config = dict(
    n_layer=15,
    d_model=224,
    n_head=4,
    n_kv_head=4,
    head_dim=64,
    d_mlp=896,
    vocab_size=512,
    activation='tanh_gelu',
    norm='layernorm',
    norm_place='pre',
    norm_eps=1e-06,
    positions='learned',
    qk_norm=False,
    attn_scale=0.125,
    bias='all',
    tie_embeddings=False,
    parallel_block=False,
    extras=['capped logits'],
    init='normal',
    init_std_qkv=0.0181,
    init_std_o=0.00331,
    init_std_up=0.0181,
    init_std_down=0.00331,
    optimizer='soap_variant',
    lr=0.00644,
    beta1=0.95,
    beta2=0.98,
    weight_decay=0.14,
    lr_head=0.00916,
    warmup_steps=200,
    schedule='wsd',
    decay_fraction=0.853,
    decay_shape='linear',
    final_lr_fraction=0.0,
    batch_tokens=131072,
    seq_len=256,
    doc_mask=True,
    train_tokens=339600000,
    steps=2591,
    dataset='wikipedia_en',
)
Each number is 128 + 24 x the weight over its row's rms, rounded and kept within 0 to 255. Layers, rows and columns count from 0. Numbers have three digits each. The size before them is the row's rms in percent of the matrix's.

# layer 11 attention output, 224x256, rms 0.0998, rows 215-223, columns 0-127
099:134139111135130086098088093117127146154135110110149096106106127115135097158142128135126125136113154132120144084165147160127121155132104096111106167129125138125132128096115096151136134122126105138120114127105114094094065144134121094119129143154147159086124114115100131133103122107118115108096154148133111103084194113131103130090135121117118123121105150112118181131085171117140150161147
102:168127157141099129132131111104113113124142076168115115120114122146123139151131120126137125133134122116120144115132095132112141096147133101103149147098139101128118114139095145114141099133124140071101151102139184163125147119107118121130092144123117090162102100175173099103118118141146100156140122160118117163123115142111155112127150109150162110140147169144123153134112115099111116087174
100:140126149152098143140163127136129154127147128119176123134109164146133126147094146140117096152113126141151111113152133128120142121121128125134144175110136111138115135142146089114132115133153145115104125105114139119117084130109101089155082148147136106105119125179141092134137104103146154148144098137129113145098104132159181136118149177135111114131146117143112143071117114178128130114116
110:091108157131084145150099108117145128150171113169120145058151118177121119130143140159134083102140095161118123119147112102110121148108102148139139118152145124129128135151122122155130113140141142100126092153108129134121099119116109121089142132158154154087155099111145097117116139112113119106185111119111123125138108096117138108120113163184139095136136192127144103144135111136150101147136
105:109133133167141121140125096121163115141129163121145119142137150098153114110144106162057128139112114104118109148153124127131113136154121138121125146137172114147129154108127126105139123133126144129141146084155096128171100168160148141156081121154105140133145127164143123153160127118124172114134137175120164115154158130137138134057133112133128101112146129139151158098126103140133100151116
097:141138138115120106149104082135148115103138100125145128143132130113150071117126110118111142104137111158112118125146138162128115148137104119137131141106139111174115147143149123129121170100156102128121115157106127084132121147163133120137150144180127116105087102134123161162136138137146151112102148197147151116068104136139129147123090115147137095131145103131136091122081101157084127154138
103:143102134130130116150137140104095123152113105150094133117095097122129088119135143136065142124081137128123139116107131081157141155136104165106118130120108137133134130118121138081127155117122118144157140122103151142172158126136140143145149110106137135128113103168138097133116129124133138078149098100084121143143115149127112106119130116121132139108097134107150142154147157134119158122125
094:143110146136120122118163141091140148132075140106091136125091151147129100086116146190112096142130117147134105141120116126106118115138167149104101130104129099142162110129131151091096131114150114117127168156130126138153129145103091109146138109099138131096130093120107128155142084142089080125154151119168103123112115147069133141121099094088164121130098104106147122122121120121144146105138
099:146141093116123156158141125140113192106168131139117129152103161136149121166130156106128118114123130121122079147163139090102141130134180137146126114123102144129132162124086141120094094114077106117079115149112100140157122129110101097151108155094120107116141144141138132135146161127157132117123139141117132140091108160148120151166116129142145099080087137156122097075137137158117139084139